config = dict(
    num_attention_heads=4,
    num_key_value_heads=4,
    hidden_act='swiglu',
    norm_place='pre',
    norm_eps=1e-05,
    rope_fraction=0.5,
    qk_norm=False,
    bias='none',
    parallel_block=False,
    lr_mult_up=0.6,
    beta1=0.95,
    decay_fraction=0.933,
)
Each number is 128 + 24 x the weight over its row's rms, rounded and kept within 0 to 255. Layers, rows and columns count from 0. The size above them is the row's rms in percent of the matrix's.

# layer 5 MLP up, 576x224, rms 0.0814, rows 463-502, columns 168-223
size [101  96  95  94 109  96 100  98 107  92  96  99 100 108 101 103 110  98 104 105  93 102 100  91 105 104 105  98 101  99  97 107  95  94 116 103 100  97  95 101]
[[132 113  83 137 124 129 127  80 139 126 122 131  99 102 127 123 149  86 153  95 163  69 100  83 122 150 127 152 106 133 138 127 134 134 175 123 139  98 160 139 159 116 157 124 146 201 149 134 124 129 141 111  76 144 162 154]
 [118 104 115 146 112 149 106 137 145 149 109 156 131 165 151 141 131 137 130 136 148 137 149 166 146  87 138 147  77 109 111  94 114 137 119 144 125 131 127 149  98 150 119 139 126 116 147 168 129 144 135 106 118 137 145 144]
 [119 137 145  85 150 123 165 142  99 129 148 148 136 139 145  92 101 121 134  83 118 153 179 114 124 124 126 118 136 144 128 110 157  81 141 113 136 133 136  90 118  86 119 103 146 107  85 100 173 111 130 100 133  91 108 142]
 [183  97 132 102 116 141 105 178 124 149 111 123 123 163 128 164 177 131 174  97 119 117 145  85 162 135 127 145 120 118 123 149 155 109 115  90 152 144 120 154 149  91 121 117 104 117 145 109 120 135 129 137 117 151 118 127]
 [ 97 129 163 160 113 144 139 146 131 153 127 128 127 157  92 114 144 165 135 127  85 109 130  98 104  94 119 135 123 115 115  98 148 143 138 138 132 124 160 124 188 107 129 129 154 123 151  97 142 119  98 106 137 196 117 136]
 [104 107 173 121 141 117 134 120 151 149  71 136 110 145 127 187 145 143 156 141 118 136 141 145 136  96 141 137 131 142 133 122 115 123 124 112 117 100 174 124 152 146 115 150 126 142 121 128 134  90 128 104 145 157 132  67]
 [112 119 125 161 139 121 119 132 157 132 124 146 190 137 105  95 145 101 122 117 141 114 122 111 145 154 153 128 135 131 155 134 127 116 136 160 145 120 121  67  92 147 142 134 116 164 146  76  79 113 114 159 131 168  89 129]
 [156  94 134 117 127 105  95 149 103  79  68 181 151 116 147 146 153  98 170 134 118 124 116 116 121 119 126 140  89 124 153 107 110 126 115 149 115 156 134 131 137 102 163 115 121  90 113 104 133 126 154 186 115 100 132 159]
 [106 110 147  92 136 116 136  91 106 162  99  94 171 131 118 145 112 154 137 174  92 166 106 132 135 117  91  91 175 141 138 101  95 130 122 151 116 138 146  91 155 119 126  73 121  84 135 140  87  79 143 148 146 160 135 130]
 [140 154 127  90 118 125 173 160 139 138  82 154 122 124 127 167 135 118 122 163 140 147 122  96 158 149 108 156  87 170 147  84 171 151 143 172 112  97  97 143 126  87 100 126 121 102 114 140 153 135 139 138  97 152 147 111]
 [111  98 118 172 127 129 130 141 168 118 106 110 182 144 149  82 108  87 132  62 150 109  52 123 145 121 103 150 142 113 148 101 100 116 148 122 144  88 120 152 106 149 115 146 135 105 151  83 127  82 125 112 132 104 101 110]
 [116 129 139 134 177 138 135 136 113 147 125 146 117 182 145 163 119 179 147 124 177 114 183 125 119 157 133 135  98 144 145 107 129 146 110 121 166 126 135  60 133  84 139 130 138 115  89 130  85 168 124  98 120 106 164 110]
 [171  85 139 120 156 116 135 155 126 168  95 154 142 139 102 120 169 118 125  75 127 110 179  90 153 121 104 115 120 105 131 139 119 113 123  79 119 150 135 154 105 151  98  93 132 113 155 106 125 160 142 138 141 114 159 151]
 [111 181 125 139 154 111 146 109 101 142 115 149 127 166 118 123 101  99 106  71 123 112 109 128 106 127 135 161 170 165 144 162 142 169 156 122 183 137 133  95 103 159  65 136 136  89 136 118 115 118 120  91 130 150 173 150]
 [142 107 164 114 131 119 162 133 137 122 144 111 120 117  89 135 138  73 134 130 136 106 115 126 142 142 123 103 146 113 121 112 142 135 130 131 129 161 121 109 137 153 152 144 181  79 157 135 166 118 153 156 101 124 124 107]
 [118 178 118 160 159 135 165 113  86 130 163 109 108 159 118 189  90 182 119 148 145  90 142 157 153  96 121 120 101 146 140 105 112 178 147 162 101 127 110 142  91 106 111 132 166 123 134 138 134 124 134  97 171 133 147  99]
 [ 97  77 124 127 128  74 110 128 156 152 127 165 135 141  99 114 144 116 157  90 165 174 119 117 143 137 152 161 141 146 143 132 125 161 124 111 100 131  87 130 138 116 116 132 110 163 155 112 137  73 136 133  99 114 171 158]
 [ 78 142 112 113 112 132 140 131 117 192  90 139 159  81 143 137 162 126 105 135 112 110 145 105 118 140  98 103 139 112  92 141 120 110 165 109 101 151 105 151 123 141 117 148 126 122 155 141 127 160 141 106 111 132 187 124]
 [100  89  65 162 158 155  84 160 106 133 144 144 150 117 121 136 147 102 139 164 162 108 148 133 158 159 138 145 146  74 146 124 114 131 100 103 147 128 151 126 113 143 149 160 146 126 133 139 101 106 123  97  97 122 121 149]
 [107 133 126 131 133 137  93 101 110 101 162 143 122 173 126 154 161 144 149 157 120 160 140 126 160 159 135  87 127 161 148 123  82 107 164 104 119 124 145 134 134 135  89 117 121 151 148 176 112 170 139 109 141 142 139 102]
 [124 127 137 138 149 112 123 163 130 127 144 144 117 155 107 115 126 166 177 113  89 104 137 128 135 149 116 138 104 112 172  81 101 121 126 141 120 149 109 117 137 116  71 120 167 116 114 145 120 172 130 113 119  48 116 152]
 [126 143  81 158 148 155 134 131 149  71 146 135 104 139 116 119 113 116 118 126 144 111 115  88  87 159 147 121 112 127 153 186 139 119 195 109 159 140 129 136 155 134 133  86 131 142 164 129 133 110 152 163 134  91 101 129]
 [155 128 116 168 159 115 137 108  94  93 140 130 129 117 136 134 170 134 124 141 125 125 155 111 137 104 135 155 150 120 171 127 124 158 115  94 142 105 138 180  73 139 150  98  95  99 106  89 104 174 123 119 160 128 145 134]
 [ 87  92 129 108 101 117 100 124 169  83  96 152 127 166 135 158 104 172 105 129 133 108 133 132 129 131 107 116 182 147 167 172 134 134 141 123 119  89 134 157 122 179  97 120 100 153 108 136 110 107 105  69 140 159 115 166]
 [153 138  68 136 107 135 102 128 121 139 136 136  95 152 101 151 127 103 128 135 114 133 149 166 140  93 172 121 153 146 102 147 107 104 190 136  92  85 168 147  82 179 143 116 152 138 119 122  77 136 126 128 116 148 127 145]
 [145  94 143 131 111 110  70 139 110 143 123 155 121 163 131 116 104 109 125 159 151  71 152 123 125 135 150 108 159 122  62 167 124 100 117  75 152  90 133  76 124 157 135 146  99 160 172 137 139 139 118 168 101 145 103 144]
 [142 126 149 146 133 155 150 170 144 136 137 145 132 130 116 148  85 134 112 123 137 103 107 114  83 117 112 135 144 127  91 161 106  69 158 114 138 119 148 153 155  98 130 141 158 118 173  80 132 129 132 118 171 153 142 179]
 [115 150 112 143 120 170 148 123 130 109 109 131 137 133 140 116 122 126 111 153 124 151  88 120 139  97 111 131 100  60 148 113 150 141 110  98 138 141 126 116 110 161 115  99 128 100 123  91 140 198  93 116 124 129 127  99]
 [149 109 113 150 103 149 121 117 131 111 141 138 163 100 108 111  95 123 120 143 121 150 103 135 124 126 142 156  98 107 124 114 124 102 149 155  75 130 166 164 100 102 121 118 113 125 148 153 106 127 111 104 108 127 130  95]
 [125 102 175 120 166  95 128 155 130 131 145 136 140 122 149 156 109  99 143 140  99 147 114 120 131 117 127  72 127 133 124 139 121 119 150 120  68 108  78  83 134  84 120 138 130 115 134 152 111 127 108 155 131 133 139 111]
 [107 156 101 125 148 122 107 147 156 144 177  91 170  95 127 146 168 143 135 116 124 121 127 134 162 152 123 146 124 166 142  76 123 164 143 138 119 142 118 114 102  99 138 141 128 103 136 155 143 134 143 195 132  93 149 131]
 [151 147 146 143 118 120 151 113 134 119  89 127  96 138  83 151 130 100 115 113 112 160 154 149  99 108 155 131 125  55 122 108 127 149 121 127 138 131 141  89 122 118 137 147 111 144  98 132  68 161 144 109 138 130 103 116]
 [104  84 138 153 148 100  88 116 119 125 132 152 112 142 148 126 123 127 103 112 110 133 154 153 144 111 121 111 129 141 124 127 114  93  92 113 131 105 119 127  99 152  94 109 117 121 134 131 131 157  97 133  81  98 125 103]
 [ 78 125 114 136 143 145 107 145 148  87 135 108 131 128 162 179 151 176 126 115 116 121 146  89 126 116 135 115 126 105 147 141 134 106 132 128  97 152  87  97 171 148 140 144 122 106 108 119 130  99 178 121 103  97 109 129]
 [100 149 143 129 117 119 117 105 132 102 143 134 125 147 151 120  97 123 132 124 116 157 149 132 165 170 113 137  98 126  84 132  87 139 126  93 137 104 136 132 169 111 147 121 156  89 134 135 124 132 120 105 149 135  96 136]
 [119 134 105 146 128 143 154 119 139 172 113 127 119 129 127 115 106 116 176  70 123  93 129 111  96 133 137 131 162 118 163  84 108 138 130 109 112 136 138 138  79 131 127 144 121 126 138 119 157 141 127  68 116 123 124 187]
 [118 128 168 130  98 131 128 132 158 153 127 106  98 158 130 133 142 132 136 125  76 132 113 113 115 140 151 113 142 131 120 149 140 148 145 153 157 150 130 125 197 110  96 133 144 155 118 139 108 114 142 125 100 136 146 140]
 [102 132 135 125 128 160 103 107  91 111 128  95 103  78 179 125 153 136  89 151 153 157 107 109 148 127 123  76 110 114 132 151 123 139 162 133 139 119 160 140 116  92 139 139 106 124 100 138  97  96 125 124 100 119 143 134]
 [153 104 142 155 118 134 112 134 136 172 127 127 126 101 169 154 149 123 122 130 114 113 142 159  96 151 176 168 123  83 137 112 153 130 136 145 129 167  89 125 138 141 133 144 124 132 128  86 125 101 155 137  93 114 107 123]
 [126 112 133 146 115 109 136 134  88 103  86 127 102  81 117 146 119 159 111 157 109 137 120 134 120 124 148 156 103 128 148 128 140 130 157 145  79 153 148  93 161 138 139 152 134 131 120 126 113 136 126 138 126 160 138 141]]
# layer 5 MLP down (transposed), 576x224, rms 0.116, rows 463-502, columns 168-223
size [ 96 100  91  96 103 101 102 103  96  96  96 101  98 107 101 104 110 101  99 104  95 106  97  94 108  98 101 100 106  90 103  98 102  99 100 102  99  99  96 105]
[[141 159 171 125 143 160 133 124  80 115 134 155 106 116 148 188 123 141 141 107 159 125 142 142 140 149 122 151 119  76 137 125 164 168 107 101 118 122 123 129 117 144 145 115 127 128 125 177 100 106 143 147 112 118 106  84]
 [134 130 123 132 108 155 127 132 112 137 131  98 162 132 132 107 125 132 134 100 119 140  92  91 135 150 101 135 108 108 119 149 142 151 122 156 110 124 161 105 154 119 134 145 115 131 105 165 153 106 141 119 105 171 113 114]
 [152 109  96 138 124 157 162 161 148 143 105 133 148 133 115 117 139  97 188 148 133 149 106 156 107 145 120 104 139 121 134 107 144 163 125 127 171 116 106 100 142  97  98 167 143 121 140 135 122  92 129 149 138 142 132 111]
 [133 121 106 141 137 108 102 124 105 138  93 141 154 110 169 122 151 128 115 153 114 146 158 130 171 115 205 134 134  78  99 152 135 143  79 116 128 102 119 165 137 130 125 128 101  98 173  81 134  95 110 151 113 115 111 177]
 [154 161 153 110 125 127 169 130 148 155 118 135 139 141 122 157 130 112 162 110 110  91 131 117 118 150  75 124 147  99 109 125 127 135 120 116 123 144 106  98 148 182 166 129 131 145 125 138 131 155 130 144 113 163 112 145]
 [ 99 158  92 149 114  62  80 120 111 138 108 119 157 121 131 124 176 128 172 155 126 135 148 102 124 158 134  99 142 143 128 122 130 158 130 120 113 146 172 125 150 148 156 137 142 170 131 126 150 159 137 126 129 111 158  90]
 [155 119 119 137 120  95 166 147 122 141 120 159 138  98 139 148 107 132 126 127 115 146 129 142 130 113  96 142 130 122 109 132 122 174 119 142  98 158 137 104 123 120 118 114 147 164 153 133 100 139  99  64 123  97 125 109]
 [ 94 111  97 145 106 130 110 129  93 129 145  97 148  97 149 110 146 153 116 101 140 144 138 150 125 138 116 112 153 159 104 128  97  84 126 117 115 142  95 125 175 167  96 122 142 141 124 113 166 130 114  82 111  80 130  77]
 [141 123 122 133  98  93 156 148 138  88 124  47  83 145 162 146 155 216 113 155 131 137 107 125 140 109 161  98 107 106  81 127 123 117 120  80 117 169  94 121 159 147  78 146 172 113 138 125 157 119 107 157  95 153  87 111]
 [120 113 127 174 127 142 126 120 156 118 143  99 183 102 153 133 127 162 132 112 127 119 107 125 158  97 123 150 134 137 110 105 118 138 103  99 103 130 130 185 149 187 100 128 126 139 143 150  88  74 143 191 164  76 116 130]
 [149 162 159 138 175 139 142 141 142  65  68 155 168 120 169 137 138  84 149 129 156 141 130 103 100 154 143 108  77 152  95 118 110 149 104 136 107 144 123 136 140 150 136 136 120 107  86 118 138 145  89 120 101 133 135  93]
 [100 130 100  65 159 176 154 131 145 130 167 131 149 161 122 118 150 109 167 106 167 131  93 139 162 173  90  90 103 129 143  88 127 124 130 125  99 133 135 119  95 152 125 116 155 115 109 107 115 144 163 132 129  88 164 183]
 [127 110 128 131 147  93 127 117  94 177 136 110 130 119 108 136 138  97 109  88 153 153 123 129 121 119 108  90 115  53 145 174 108 138 145 141 134 114 116 135  87 109 136 123 131 129 173 156 132 121 110  86 118 132 116 127]
 [141 129 167 149 157 121 146 111 161 134 114 134 105 155 163 129 153 119 130 144 130 141 189 146 118 113 123 130 133 136 148 115 137 182 164 109 177 161  99 135 103 138 122 181  95 123 136 127 120 141 151 150 140  82  94 103]
 [128 116 118 136  97  85 156 133 108 149 115 126  98 109 121 119 137  91 145 137  85 108 138 189  91  76 142 168 153  97 145 139 108 141 134 197 137 122 129 133 136 108 157 133 118 116 145 130 154 104 123 149 173 159 145 153]
 [162 136 117 108 127 171 162 121 117 122 102 102 178 138 137 134 111 150 156 131 163  97 118 116  87  95 123 143  94 149 127 123 121 157 119 156  85 141 165 149 129 122 112 122 140 129 141 160 145  96 144 204 135 133 133 126]
 [127 114 144 117 138 123 124 120 147 127 131 142 128 115  90  99 140  94 180 109 122 137 121 107 129  98  88 149 108 157 146 141 140 132 158 121 165 157 114 183 147 127 137 103 109 117  91  91 160 151 136 121 134 140 159 134]
 [115 157  92  86  80 126 140  92 103 156 151 109 122 159 112 130 154 132 112 167 175 166 118 110 120 109 158 119 125 125 128 112 182 111 161 181 126 135 163 130 109 139 144 124 130 152  90 101 119 118 112  88 141  88 108 128]
 [174 103 139 174 156 151 113 143 104 124 160 114  91 154 108 156 167 149 118 114 129 135 113 156  73 125 131 144 116 157 159 103 175 166 126 124 123 149 136 132 130  87 121 180 146 144  89 135 156 110 144 121 137 141 117 137]
 [117  91  99 138 149  87 108 135 124 102 151 127 131 120 133  95  94 119 104 124  96 125 157 134 104  77 143 138 159 157 176 111 159 146  94 114 115 127 142 126 114 119 124 137 178 122 137 162 120 130 122  88 109 104 136 133]
 [140 108 147 117 115 139 130 151 169 150 124 173 107 110 116 136 118  78 115 130 103 134 121 132 165 117 131 131 152 174 143 115 132 105 120 112 132 141 120 141 114 129 155 100 111 157 141 147 181 118 136 153 136 137 133 109]
 [137 181 127 157 142 115 121 132 168 115 144 152 117 156 144 150 107 171 122 125 129 144 130 112 106 116 146 107 104 139 149 154 127 112 123 141 152 150 113 129 180 160 117 127 153 119 123 118 132 149 163 136 145 133 119 188]
 [115 143 124 162 110 100 156 123 164 178 132 110 129 149 124 142 128 111 168 122 146  89 150 120 107 113 123 172 120 111 117 135 151 147 133  91 120 124  91 137 110 123 141 107 134 151 153 127 129 106  85 137 184  97 162 143]
 [102 128 107  98 115 134 140 127 128 147 159 136  99 109 140 169 112  88 124 132 156 128 125 181 130 140 142 133 137 144 119 113 121 118 132 103 168 136 167 107 132 125 151 111 137 128 149 143 149 150  73 141 159 114 170  91]
 [107 113 145 179  97 162  75  84 131 105 140 160  98 111 112 108 124 154 102 157 148 150 141 170 118 130 149 137 136 139 128 139 115 146 137 137 155 139 116 143 105 103 124 148 132 133 123 173 152 110 102 109 164 160 135 142]
 [112 140 137 120 127 134 167 121 149 112 135 106 143 155 106 133 143 141 124 100 149 133 139 123 139 118 127  89 162 153 134 124 136 122 135 125 128 172 161 125 126 118 120 112 140 159 151 135 172  92 112 158 146 189 114 132]
 [101 133  90 154 113 122 130 107 105 118 128 133 121  96 157  69 111  63 167 158 141 136 151 145 125 131 119 128 139 121 125 122 120 156 150 114 122  98 149 115  79 135  74  45 118  96 120 141 117 132  94 128 116  87 139  99]
 [105 105 134 142 115 149 139  99 102 115 161 133 112 128 141 174  95 133 126 145 109 173 116  90 135  92 114 118 148 115 138 117 142 110 127 184 109 126 148 105 137 143 161 139 124 119 155  83 115  61 164 140 107 141 166 124]
 [111 108 150 148 172 142 125 136 105  79 156  96 106 108 126 121 174 158 116 114 144 121 139 195 136 165 160 157 129 130 103 154 150 143 144 152  84 123 149 146 114 146 106 148 148 147 181 147 117  88 103 149 114 135 153 135]
 [125 143 124 126 134 141 119 144 136 137 138 160 141 107 128 132  99 140 105 137 145 161 146 146 111 127 121 114 126 129 167 113 112 172 114 120 126 124  99 135 149 109 133 128 107 130 135 178 105 136 136 130 153  89 145 100]
 [146 161 159 168 134 105 135  92 178 167 127 125  98 141 117 113 169 101 137 165 141 142 106 119 103 114 139 134 106 110 126 116 107 166 156 128 155  75 167  99 106 125 129 145 143 100 103 122 121 142 138 121 163 123 124 133]
 [134 158 156 162 133 133  82 109 145 101 114 106 144 163 129 110 113 126 119 155 138 126  89 145 152 143 126 106  92 146 122 128  90 170 101 149 131 161 118 152 118 100 103 120 136 112 149  76 107 112 160 158 135 118 137 173]
 [166 108 139 172 129 127  83 160 157 134 132 175 115 101  97 133 103 109 109 151 109  76 148 128 114 141 157 159  89 104 116  98 163 138 145 147 108  97 125  77 153 105 112 112 107 139 110 124 158 123 130 118 124  81 136 136]
 [143 118 138  72 107 114 135 112 107 121 127  76 133 157 112 162 140 126 119 150 119 119 132 152 133  97  75 184 153 134 116 126 144  91 132 100 133 185 133 134 130 124 127 149 116 135 130 136 114 105 142 119 123 144 133 104]
 [116 110 113 140 121 131  81 138 116 141 146  83 136 154 145 103  90 148 121 161 152 106 147 108 146 148 160  84  92 101 151 134  93 117 113 131 122 122 102 156 191 152 138 134  98 138 121 111 107 114  85 120 143 134 126 113]
 [172 128  93 116 149 146 156 116 111 155 139 135 160 163 104 121 130 116 124 112 130 144 122 120 154 136 110  99 138 151 140 137 156 138 112 120 140 136 141 121 125 149 143 149 103  98 210 139 149 113 144 137  99  99  89 130]
 [116 115 155 138  85 113 115  99 137  97 153  68  97 124 134 148 130 156 128 135  89 164 141 124 157 130 139 113 163 113 150 130 121 121 130 122 121 158 155  81 147 112 139 129  88 167  96  98 112 100 154  92 121 134 125 127]
 [128 136 115 119  74 126  94 116  93 173 172 112 147 155 129 130  66 131 143 126 164 111 132 148 123 166 152 180  96  83 148 159 135 117 144 157 163 117 112 110 110 135 113 140 163 128 160  63 161 110 122 114 124 132 125 145]
 [130 121 108 121 113 175 128 129 124 166 124 153 129  91 133 127 160 195 133  83 110 144 133 114 119 112 144 136 113 174  94 119 172 107 124 110 151 118 105 124 150 153 145 157 160 100 106 153 126 161 160 158 152 149 116 123]
 [110 131 112 157 146 128 133 167 103 160 144 158 157 119 124  87 169 152 131 102 123 123 130 109 119  88 125 122 105  98 143 125 162  92 105 127 139 125  99 136 138 131  89 145 109 144 146 147 127 113  89 147 164 134 143 161]]
# layer 5 MLP gate, 576x224, rms 0.0794, rows 464-503, columns 168-223
size [ 95  95 100 110  90 103 110 114  90  99 101 100 113 104 103 109 103  97 108  98 108 101  99 102 102 102 103  99 102 103 103  95  98 109  98  99  94 105 103  95]
[[126 109 141 140  79 185 135 164 117 115 145 126 119 142 116 154 126 105 154 145 146 130 115 112 125 154 162 115 126 116 137 160 157 148 141 117 128 118 158  78 152 111 170 150 119 164 148 143  86 117 136 156 138 120 139 146]
 [106 133  87 164 160 126 120 119 123  73  62 138 123 157 145 141 184 128 118 173 154 133 126 132 127 112 139 124 103 158  97 107  97 143 133 155 135 138 119 132 109 149 144 133 129 135 121 116 142 145  81  77 100 145 106 138]
 [147 120 114 135 116 156 114 157 135  87 131 145  67 114 123 106 138 129  99 139 144 142 157 142 158 151 179 141 112 119 149 140 135 130 110 145 135 119 106 154 144  82 117 131 140  78 180 124 134  88 165 147 121 110 145 120]
 [ 93 128  87  97 127 146  86 167 164 123 147 140 126 122 146 115 139 119 127 137 143  99 126 112 104 147 155 134 111 180 157 125 103 158 157 137 126 132 125  99 156 134 115 118 123 143 117 109 100 143 128 108 157 120 163 164]
 [127 144 141 149 128 122 195 177 163  95 148 139 109 145 127 155  86 156 141 109 177 114 158 122 104 149 140 119 123 134 131 116 129  90 159 124 112 117 117 146 116 148 131 108  98 104 132 119 139 152  71 160 129 148 143 107]
 [122 155 125 124 101 136 130 135 131 126 128 102 143 123 108 106 144 144 102 109 103  93 162  95 159 147 152 133 146  93 141 108  77 170 115 104 121 123  93 122  62 110 116 136 118 104 148 118 137 155 135 142 108 137 155 138]
 [109 137  90 124 124 136 121 186 125 152 103 131 116 179 109 143 162 137 161 109 111 162 141 153 154 136 134  99 119 152 171  70 126 168 125 160  80  78 148  91 132  96 144 147 131 125 111 137 104 137 140 131 118 148 104 165]
 [153 125 149 133 144 147 111 146 138 111 158  98 147 144 123 123 125 107 101 126 150 128 136 131 118 131 173 151 123 115 166 137 119 132 141 114 132  77 131 156 136 123 140 132 169 124  98 139  91  98 110 134 131  86 140 138]
 [146 139  97 174 141 149 164 109 135 140 123 139 151 157 152 136  91 137 126 163 101 125 119 132 128 109  97 164 121 120  91 157 117 136 141 158  91  81 146 131 189 172 127 102 102 134 137 152 106 118 153 126 112 116 139 106]
 [146 168 124 135 142 103 150 163 126 161  80 141 145 115 134 133  99 164 109 155 133 103  71 125 172 127 132 134 182 131 120 144 109 130 151 147 140 115  70  93 132 144 129 127 158 108 130 132 134  98 173 120 117  96 149 119]
 [112 138 132 135 125  94  70 133 124 171 110  93 118 151 158 108 135 145 110 177 129 110 141 127 140 144  89 157 114 122 148 131 151 113 116  98 142 127 135  91 136 100  89 113 137 128 110 153 139 123 103 134 120 153 139 144]
 [ 95 131 133 109 148 141 152 139 109 113 160 165 104 157 114 136  93 142 103 113 127 171  83 142 133 149 106 154 127 132 108 132 105  84 155 144 131 131 134  71 146 110  86  95 112  88 120 121  93 109 140 149 162 120  85 124]
 [103 137 117 116 120 137 116 117 115 123  94 134 137 157 101 161 182 172 129 105 115 145 135 139 163 124 154  90 196 179 126 157 150 178 174 103 180 140 106  93 114 170 128 112 139 149 116 142 147 147 123 105 128 100 111 125]
 [189  91 105 132  91 171 150  91 148 103 112 117 102 117 141  84 161 102 116 161 129 132 156 124 145 125 122 133 142 108 119 113 156 121 137 145 111 139 148 118 132 138 190 105 148  93 154 130 143 148 135 110 142 131  77 130]
 [133 122 139  94 106 136  87 110 107 112 132 138 141 130 113 122 138  81 141  93  98 166 162 153 152  88 123 104 152  57 110 193  99 133 121 125 156 156 130 123 148 152 125 123 145 160  86 132 133 137 108 103 127 142 144  72]
 [128  78 121 101 103 159  99 157 138 121 169  93 142 135 102 164 121 183 150 109 154 121 107 165 135 112 108 145 160 163 114 150 122  92 115 101 116 148 145 112 125 135 146 111 101 132 145 138 177 127  99 113 134 123  90 162]
 [121 156 144 119  92 119 136 124 147 167 158 126  97 149  98 117 114 148 116 162 132 186 150 151 107 101 100 117  94 151 102 148  97 142 114 129 165 122 121 106 125  78 138 121 110  95  67 120 154 117 133 135 124 116 136 126]
 [117 153 173 131 104 174 108 147 112 105 125 153 179  82 149 105 136 153 136 166 170 110 154 149 124 125  90 120 105 135  98 113 127 101 127 141 126 158 152 117 146  92 165 117 152 136 131  93 126 149 124 143 138 100 148 121]
 [145 117 115  94  93 138 147 134 115 139 115  48 147  99 130  94 123  82 131 132 131 121 143  81 150 110 127 139 165 118 115 154 151 134 159 101 133 139 154 149  76 131 109 142 113  93  93 106 111 104 108 138 110 131 123 113]
 [157  96  71 144 158 174  81  98 126 119 116 153 170 120 110 100 138 103 148 139 131 143 108 127 132 140 126 150 123 118 153 135 131 132 105  98  64 101  82 167 117 106 159 147 122 157 141 102  93 147 131 180 152 125 137 155]
 [116 175  74 129 123 130 110 117 128 112 131 138 123 124 145  98 106 143 112 129 144 149 154  94 135 154 106 117 121 118 142 133 123 131 110 111 126 127 127 177 127  56 148 165 115 140 128 103 146 148 117 125 143 124 111 120]
 [145  92 185 178 142 133 124 163 147 123 150 123 131 158 134 101 120 120 131  82 147 140 109 151 144  87 107 160 112 163 144 123 101 143 189 111  88  78 145 146 131 151 156 133 146 135 141 153 113 110 110 158 170 113 132 151]
 [128 127 146 135 119 102 108 128 104 173 158 145 118 106 128  95 133 160 146 134 147 139 173 104 124  98 150 121 131 133 145 123 115 119 139 117 129 164 141 122 145 152 139 125 122  93 100 117  99 134 108 186 134 123 168 111]
 [ 95 147 140 131 112 148 137 109 109 132 121  94 113 148  94 140 149 131 103 149 121 147 131 173  92 115 134 101 144 149 153 159 124 119 136 119 139 142 114  88 143 132 136 133 167 159 102 112 108 110 161 113 117 130 119 131]
 [128 155 149  78 145 111 120 143 144  73 111 131 120 134 116 134 147 141 152 196 141 138 122 133  86 109 118 112  84 147 136 140 126 132 110 132 137 126 148 123 125 105 129 104  98 164 150  88 143 121 148 108  80 122 153  75]
 [ 71 120 118 126 101 137 114 126 149 134 113 120  98 159 138 167 149 142 145 141 214 124 160 124 125 132 113 122 128 140 149 122 137 118 164  94 125 115 128 108 104 133 102  57 157 141 118 138 161 140  82 164 118 147 105 123]
 [104 126 140 111 124 125  86 189  84  66 163 140 147 170 156 105 124 130 104 141 154 137 104 137 107 119 145 126 149 128 127 157 120 122 159 117 133 154 120  96  99 136 102 129 149  72 143  87 128 132 181 112 117 138 155 125]
 [ 99 125 161 162 145 156 147 113 117 124 150 137 101 138 127 136 142 143 112 139 135 120 146 152 127 143 145 112 139 134 153 156 121 122 106 150 101 108 121 145  82 126 125 100 100 103 120 149 114 156 132 113 111 170 128 166]
 [168 169 148  69  98  97 149 108 163 124 117 108 131 166 126 148 140 173 143 142 116 148  71 118 128 153 112  96  91 134 131 165 149 157  85  89  96 104 143 127 175 124 111 121 105  96 152 151 126 133 158 156 148 175 142  91]
 [132 181 138 146 130 118 111 115 167 104 133 154  96 169 108 132 145  91 124  96 112 128 157  94 153 128 154 185 149 122 136 139 117 120 150 143 120 135 154 147 111 133 141 113 102 134 130 128 117 131 106 132 143  81 114  76]
 [ 78  94 114 113 127 130 104 103 123 121 113 165 122 107  96 106 120 137 112 132 151 143 118  79 143 152 109 154 145  91 119 115 117 111 141 113 149 172 151 129 132 123 156  85 132 109 122 110  91 103 164 113 147 141 198 134]
 [137 156 141 110  97  87  98 169 148 181 137 164 141 120 143 106 116 101 151 120 133 104 115 138 140 114 152 126 120 128  57 156 126 128 143 133 102 113 112 141 154 136 143 153 124 171 119 137  76 112  86 132 151 190 110 141]
 [112 168 126 144 125 144 124  95 118 103 135 110 118 166 109 112 144 134 124 134 120  91 172 149 101 146 124 156 102 124 154 118 158  89 146  95 101 119 148 119 145 180 120 117 204 128 196  87 136 123  87 117 121 102 132 135]
 [184  96 110 108 136 177 146 152 144 140 117  86 138  90 123 144 169 108 129  89 104  81 105 116 121 123 153 164 141 154 149 137 156 150 149 151  69 134 135 145 114 135 120 159 110 141 134 142 113 156 143 152 131 123 152 128]
 [ 99 130  92 133 110 122 108 134 120 109 174  85 127 114 121 148 135  73 112 135  80 137 153 131  70  98 114 150  86 144 141 151  86 132 112  78 131  98 151 112 138  94 125  86 112 121 146  85 117 121 138 163 136  93 103 117]
 [105 103 141 116 150 112 149 122 131 152 167 151  83 107 120  87 135 131 162  91 156 148 146 104  93 125  97 137 142 104 108 138 150 104 118 110 112 135 125 146  99 126 115 140 136 107 113 119 134 136 140 172 130 134 136 106]
 [ 87 136 152 129 151 138 137 106 131 147 153 152 163 146 106 138 168 136 131 122 158  95 132 117 100 113 142 133 111 136  73 147  81 123 102 102 139 158 159  97 122 131  93 144 147 101 153 123 109 103 126 126 146 151 116 106]
 [110 131 129 152 156 106  96 152 144 115 133  98 141 155 163 157  89 107 118 139 107  93 152 166 115 125 126 137 130  66 180 142 111 127 108 145 125 133 143 106  97 136 146 100  95 145 105 140  89 130 150 121  94  95 147 126]
 [145 114 121  97 146 111  78 158 122 109 140 132 118 171 132 123 163 138  70 152 156 149 120 159 131 117 114 146 183 113 182 107  75 128 156 125 161 155  95 121 109 123 142 142 143  99 148 112 125 144 147 132  83 139 118 107]
 [ 99 105 136 127 128 155 110 101 132 161  95 121 160 144 135 103 153 147  74 134 111 116 129 118  86 148 125 125 109 156 101 106 124 149 162 139 141 127 142  99  84 138 129 121 158 127 142 113 114 119 130 115  99  65 112 114]]